Weights of a small GPT-style language model, trained from scratch on English Wikipedia: a variant of SOAP for these matrices.
Each number is 500 + 25 x the weight over its row's rms, rounded and kept within 0 to 999. Layers, rows and columns count from 0. Numbers have three digits each. The size before them is the row's rms in percent of the matrix's.

# layer 8 attention key, 64x320, rms 0.0769, rows 49-63, columns 256-319
108:503489524512507526496501529532477482508499526483504554484530501472513450474521490484517446481496511513480520502484475461502493439487514470517498508516476530555507515498521508506487500514472504
118:535514524485482533488504508509464503571522479467502488498519487509521557486476496485519473544534478494473523513511460464524549491509479507522548515498504531458498502508508531493539494504499475
114:480512509518518468538528500505479502477519513478490475483529495514523548513518499456524522480476519494503510535505502503480505510499491529532477520500545508508514503467533462495527491509518559
120:518499509493458538485479487506499482442507524525479544467464446480490524484523495572470510494480488499515489512521534497494486498507501468501518493509514536523488493529489487497469528487476504
121:472531490478489486450498528537448517503467488469492448517504476493515565495484478495534486538530482497485493499498500540514493508491501507472543506509527488527526505534479508498498502509508524
125:532477526450471461529513484508440486495502436502484490463483527486468566535487494487532497459471472497519498486524495516496497492493550506517521507468492470480527517494491505497510546501470513
121:488508538498470552454528476506525497507512472506573489492489447526511506511489491512470502497460486503472543481497516465506511520504489524519521488514448480503497471469563486546536541515529539
125:524507545533511514532549495516532474515463493479547501529501497526498475502521490448516541512493487476450525508463516478539539526501494467457502494477475566480492513510519511509515523524479508
125:529455505496534496472516512457487497476492458459467517497494479500494532475446513506470487485499519522423466501481533530506480512503488492486471553512495474480507484473532534535493505514520511
115:472501491486449516516482483506492538442470477523467485462507561458472500500554512460501487515529511538546496544524501497506494502478505509497465439540524522495479501485512509509552502550482509
124:493518499485488496481491447457479501502523479484523488501521537525502497487531492519529466494532431521469492544503525465497523474499516558513532551484484493526483501512499476519535456468508477
117:526494485521469479438489454481468494483480527479497467490491481546493515480498529479482484542476506519483496504511511509490518489484482522497501518515532449526487495477527468482508532495478540
128:517445513471528516472445460532483514528482484507513500499519517481512479501468482529519511489482491482551517487462533492527509504473510537503467508508517515475511451498503510480546476489489483
130:537506477474540467509428475502525517588500508517488518473506468521543453490490471520518505512456537548473501468476526485501515478506477462519500488533476503490483490531483497444530526542526496
133:464561507506471487552533497534492512430489486517486462506487523495523467515493493446526511545469490507495473532492499485490516512530477482503463521474493458493510518461479522466487537490461489
# layer 8 attention query, 320x320, rms 0.0862, rows 50-63,114-127,178-191,242-255,306-319, columns 256-319
138:508532516504516528506499495497490503534493466488485500528534517538517520502517501517494487472483526492499487553486486516463544507515522451509463515496518503494520494534486514532540482511499474
152:501557512493496513531526534556439504477514476506519420467511460498524552514469498466519487468483496508481476492484480499461533482480496483547475502531503487511562486482523456440552521539473520
189:497559484516514519524469488475484472516531514486483515483509534527480503488453498502493518503497466511507491472489539469512457457480543487446564523536485542542532524530492474483483542548458498
179:513509518506469547474535516490486525489513491487543486482504486508482561499525499506530459524503472500507470493473456495535529518530494524509508476519526489488520489525511468517509441487434520
179:520511519476454483487530500525495479506516483516515499460470508470457516531461513492531490441483483515521510503507495460508475488485531532557499502483499480475506483491535521531418475523503556
183:540521541495490492488522507504511515537471467503510477491486497534522565450500498504457504532485470508492500504555497548520491496494529507505515501493489492465509504528533508520479496534519500
192:475471547516514435538523509486510473529454522471515490531512535506479505501504489470496446505505503496482492504518526498522531492501512509527512512526491476466443507490496502482532456481536538
190:488467508502554494483528508447488491496460515482513477513501479553486461475480499492522469507440519493474470518471513476494504475495460477497498519498488534503507468535532541547472497463486499
189:492482499486465519512481505478471505488545510502499490464535540434477506512521501504462492509507506505536553492493526516498531488511478511501431491533498508510483457498490529496521475504535520
191:503504449483465505468507507492491495532465494493514561534493484530493512428517470498481497524505497518500483528500501516480509476489528525470523509483481532478483524515522508508512475464482508
183:557529517497528489484500505530483483481484555513507474512490490512537517443504483490445486518480527487501500520520495514493465510443463535503495490549508438550490500490527437467507496478509519
192:469462502484484559464506494527460508548509468510524504490495518486479513532499501518521482488495462495513475479451562450477502490487487543514461537500479477477507499532498473468561491540486538
191:551517508500523502519499492479484500554513458511530512466502474524567473479492482516487533511449492498507520478428483496506461518481501466546518498512505469488540486501513472461446510506571513
178:502524511475486508566473498507461512500520448496519475528453518491486517505473497484508509503473517501497485524490478464521463522458510508534517493490519522538498495468511456499559554526509508
076:547531513494508527496538479526488500528499484524525527472484514464490526502506522514483477462471492516484501525513471451502477454484467487484526472505504496540510495497509522536504494499470512
064:501537502504502483514498500477502481513502473475523488509571497446517479558524491485494514485505535498488485491476449556495527492508502469505467525507529507519525476516508478511482503553472500
068:473540500504508494522474488454519492516492493474501467460486530478496493491481496505506466517496465503465477538443514510488495502505503477487546525514492517531558501522539506495492509526560494
062:531524493505512517510508522524472485498550469493503459467430486515488532533484495518488462501513492503508549465541470477479480523518484527512540506475516458466512517492485519518493508483424515
066:502488491503506495504544511525494508518484490493533465484516453505490488496512481501516469508543511495505492503493507438512473496509519504559474503537515415498489505489529567529456502533508561
060:534443523526503509506519530491449511489469517489475496518487486543482518505518495491518468503506484516510502463540505508482492453516506473550508505542507504504504456490505502515487509481490520
063:471474466495522477492503531507514505515512481452544537545439507495498525482510475471480478483505528521506476486481492482469492449409507535485524490522483440500444499493467524510476482504512499
066:504473479513519496488481509497441504474478456488507508509490503542479495501452483495532473506463533492510477465482507495494459501484486472506508514501492464549482530522516472527447502466488463
066:451490522486472514518454492467474504572512503506541489515485530481462521512511484480446467528512483502503511523445517535511546495503508478497475495524468508518504473482478491564499429483518501
067:509522494483496487494482531531514490535485510478539537528433518496523540506500476480494474490469480519473479491484486500476506476475494511442511524539510514518492529520541513525492479491481491
061:530508516507474476500491513532510498472506515515464511534522471507482481465509497509473553528516499501510524507472513490487481512517497515489534520480500514468522486501499449519497508496533481
061:474477502487506484432566484503462551479517495477508486488475497508515503506514497525490466514483479479510510504556478503463523537491519517519496536433496483444517475555484508458476503527515523
064:517519466496521428490497512505480543386495488484480524488473502502497537479493494466487534534490500490501508444515486517487454558502484452471507481550490478507503505530501485497487480528540512
062:454524482488490480486505515496469498492497469472519506499445504460452533467496506535514533534511506492514484480491465491466446494508488516544502484439512462525508454519489500485502529519485504
117:484496524491459486515495514524511494507503502515457506485562517492485540538472489501512505471536478505493483504513522506532475507548538505478464511458503500539496474539488527550547510523492496
092:505511503495487480525438518518447508437495495507498467489462539482517551510498522458506496495520492510502506505509481535465516503496492514494488473468493507503536517505525474509489514496489519
063:518509473525492543489495486496416485559515488505517509517496480473491480502468496511461483515519475493533493485461481520522441458472515513426552517547487493583502532498509494485525509450463462
080:517496484491545528499526496493496498478505478489523461527479533527477535501536502512537527488501488497529484506460472521508532493473500459539523496495497509493499502521518506522488510529521515
102:516518480506476480491530486531468492474530507486517478426443496473422526511534518512532525480537466500505507522523509506512456456489517500543514500445502473494547515469538502528460494508450537
085:491497548496503542467483525486487523462485481509513487476462503543494522501490508500547483505479497501491485478522480519520519483516467459536522513477490479482509516479512517506494431495530507
080:507493471519475493508497511517514474520424515492509544534505489488506511471522467492511483518465500496524512492503495485499536488479501508547556508465483546467468513509486532481496512540474524
090:487484506515546505506468508525519494484427473524510492533506489532559495451483483477506498513450524496498471515463496531498513481489493487528508510529498501482482489531533496521474470505551502
079:441510478506499516481497513466480490509505469517529490497464520449462549565522494498505493554482531512508498497510498517499521515507511527542422454492500521509474471472477516527474460455512514
092:489505458490475546479550482535485504527489533488531535477471486516521497478516488497507487440496492496513498508510519490481521486492513546460522506514465550475485539523530499473564475456493523
087:496521498520535479478482486472515499486508488504478496550505496514560499510507524457430487532479555508481475494508485541490490531468502500476498478512497459496482503497489488477518493481519462
082:473481500501506510461537470481482517534496460536531491495487541481519498446506508526532524468498502494491475506472485494494488445478463497514501521520496506448488509525516491467544487462477512
085:547512488499554493504465504457508525508479511520524501530496474557539464447484469492468464524446526494494507496466452474494493513511492461532533525500472520487502544499518513453524534493525515
104:473530499504478515545477505487467485461472430502512455516479533485485539515491498493556502502520479491505474521441480501531521502469488487522482509496509496522495468481499498500465504521481528
124:474498535484496531498485505490504505463478509494446521509566529547531546512505491513479513419502500503498498520497516499504542511535551483445461495477505518491519505511500507510521458513483484
108:517548509498508500551534510561424502485498454524500466479481485516538547483518520482520467481484550500503475520464458496504540499450477477562502489507501521488545529473526473496509551530475511
096:477566498507503501502480481470468480563478494501497509495525520512486488499456519495514520492537476503517488481484482496496454473478479491493544541532504546493528515523490511481489575497456504
095:473491483483469544464493486498487523467482487490538487498455522506464525533505520530532523487498469505525479488476454546510518509518511517497485479478521470507488475513491503529499466533459522
109:475522483488461475513566501538482481516518509499471489466447481438429516504503502498542522469494494499510480526487476488512470453490512519540526527484497473502521503496531548522449487506500531
107:531508564501505523481518501482489538495505460497500464491481495549523550486491493512484505483460490499480496521536505502507505505484537497501495491512489468468513528504521523529512453514517513
105:468478510505501458529534515484498484539473531490524520544507535493486534502500479470523469490477505505501480518497527485511542482500494536559517525521483510490441533494503531478503436487532532
109:499482488516539503473474506480507492521469515494494455545521508540533476458476481482494507514420537486494493521447478500503511493485490465533494535498488535473508498536536523546490498488532503
107:485504525497504491515472505460471484489519474493549509490495519463463533515501517498511477506513531499524528511499530486499476507506522522519430498540489525511470429494498509533510466487504529
102:512528471471480520485551496509498476528484520488525541485505481529506533430508487495505507484549485498521466522469500499509515468513524498450523509480479516461485538530509506498566461464486494
102:502541485501515464492462491519475490472508512525499471498477477518560551470486507472434460535449552505502485476463500554504466534473495506489509459525495440529496516489495453463505530486510491
119:462465478495479530479508483524450512564499470526531488487458527465492478521490476507511508468482487505495465483462547492497485474497501530512475534528474487492485481515488451485558459501452538
118:529492498499533496503502502484504505545503481518520496527483429571582488477480482501465476511454515507506510482461494491491482518503509470545511486496484486465523522505498488443502505495536515
121:449514486484449463514462526518447501472508447515509453506458520505468532523452501487502513498483526494493497497502488511513461502464529483523508490502493538495475502486507480469529526515489516
102:477510510513469504502453493519544488492486513525429505473551547469459516502484515502534506486532473506498510500523497531494528478516492505532489504492535556473476465494484548471502516491459475
086:506493495477524460523511524517486503473520462514528480491450462502498509533521503503557496465511516504487476513481477509489441524513453507500480443504523486507535531485531477520497519494472502
074:475542499527506477469496472490464488535498469517514505528514515503478507500437496522502531523504473502520528514495498505499505485487480436443540529517483529546523510519489478483478539481449504
074:488489479521518533461523507460504510521502463488551463478480492507475518522550508515482529463511479503521514508482458542502524492477514515508473475496523478521509497502512520514480493517460562
100:491479489482458508481560495545474477524523528494479472413451541490427515528496522512535518462503468514486493508494510492505481469514527494526507517492504505500552497500523527502451467492475534
088:504498556506498513482474510480532509516483486507506485478488543473533503484494507471495507505495506504478495532556491506511529482510463497543473540482484466493532528503546515503485486501531537
071:467508495493478476544496522481477491531470518485530487536496523479503569499469473488498456503515497509510503544465541495499495492484473501579481504466475496466475517497519465506499546513565531
084:504486503509512464490503517494479476457509519504492516494475484483507470425490506465501509538453528505500488518466507512479517461503491481543497519488485513474533482526508498511447512519533510
082:453466481502473507503514496496505507472558505501512525507508503460488499526541507502509463527524520508512493525518511490479506501521505474558466468529490510468482444445488500505531484494477470
092:485515479476459488507527489528460468507517525476536519484490526494507502470496482508487516486520487500499500533480475479497508489522527522461537471521478500454454541537535463464565513471509503
092:528516499517527489504473504487534498487517550496498460519487505525545514456491509453421474536472560493496480486510474544490502550458497524470517484509508512535468538499484475418486513485508459
086:445477451510482486474534493490442524540483484532526517478482516479474475501512502498519535466487511512507483484475521475509518475491492528535497544505487504493492478518515489499525493488479508
086:542509476499506494541499499479489522497487508518525485505519433545571450453461476487466468507456550486493530498467471505510506518500512498513523499495481530501511537530493474457470556528523550
090:458527518485482469514504523490443520509486433507510470513466497429488533492464483480526557473535499495510477500481491530520479495459519505551462514472516493501517456485487503508476549527459532
# layer 8 attention value, 64x320, rms 0.0763, rows 0-2, columns 256-319
100:489524470501506509507483498568535495490543510475487584489504496478523462474492493508482426542458502491485456509482473509493508467470551526484457481523510517507517458454514585494545491488446482
100:469524508505543493522516508413483471474483461488551523472496527497484549519467515497480428544530477505503537488496487492531560522511511509492529480510528483520501462505511544488505488513528549
104:492467456495513544508510506535501488466468481495497482522458499518501474545492501502545581468491509511504511498463497529475495533513513496533477487520503481479480527484494479525470469549492513
# layer 8 attention output (transposed), 320x320, rms 0.108, rows 0-2,64-66,128-129,192-193,256-257, columns 256-319
121:502495498483437534497504507525496522487519516503478510504473508472567491490493519522499515470513515483501494499536508495477498490472536525510492507494507514502496497507540508494494497470491520
114:521507485472451502525525512498477542466513522491534513487527511498470513493477498461523491505496500533526552484512459500537504489478473516493506492523494477525505532506536511490454539510506470
110:461468481482541496515477497516474506494523534501480537494558456496511508508511483493524524483519495515494448522457510504511493484446461481472510489482472512507507486486507474538485520478513485
092:525517556509496471516523538512562478528483465566499475491531500549480527490544495450495471540482496515539500480493509483538503477509450516450525498480470530490483466507483542517524516506465450
097:507475489550470460469453495500503470503505490531489487518503505524502468512528492548505510493490489482529490502564560530451473506529492525522499508493508510499498468512487531531515454483462508
100:518545483528462506502526568495536473533513491487517499506467500505467490515494469474527444533509471478509524472498485504538504537515509491507521524490507487450525499483508501477508481526515472
096:450540508492498510487531483497492516484505508473509500494493484470482489491528475482510493503496502540463475491529487530454492450514539537520546496477486493480486514506507488478512475529528474
096:490506506470498499539478531534512544526506507477537492515525526516534467515489484464494479495485558443491499521467480468515558475420518542511518471578492544471474477452503472501481509498507511
099:515500514492510466522499477500448500510518546436490534501532473512471459485456555534487495487496505521487541506482527501510494522501454477524516518501510531551534502495476485499502491478485531
095:479506520439519442525514511509491518555524516479512506484496495507501536495515460451514513503457484537458491499495498498490476493464488484430481486489468528560501527495516480462516508497510500
079:455511527464486514477477517500483503505461469500513506502522515496571466452527467516528527486474463495498500510474482521457510507475519480539479418502489496503480499463510507451543487506519521
084:511509494497493513540473490512527524505504481487495479504479510517509540461478487500448505554520545529534542477455517458542526521506551498493532475505503521493508505511500466505498487523524485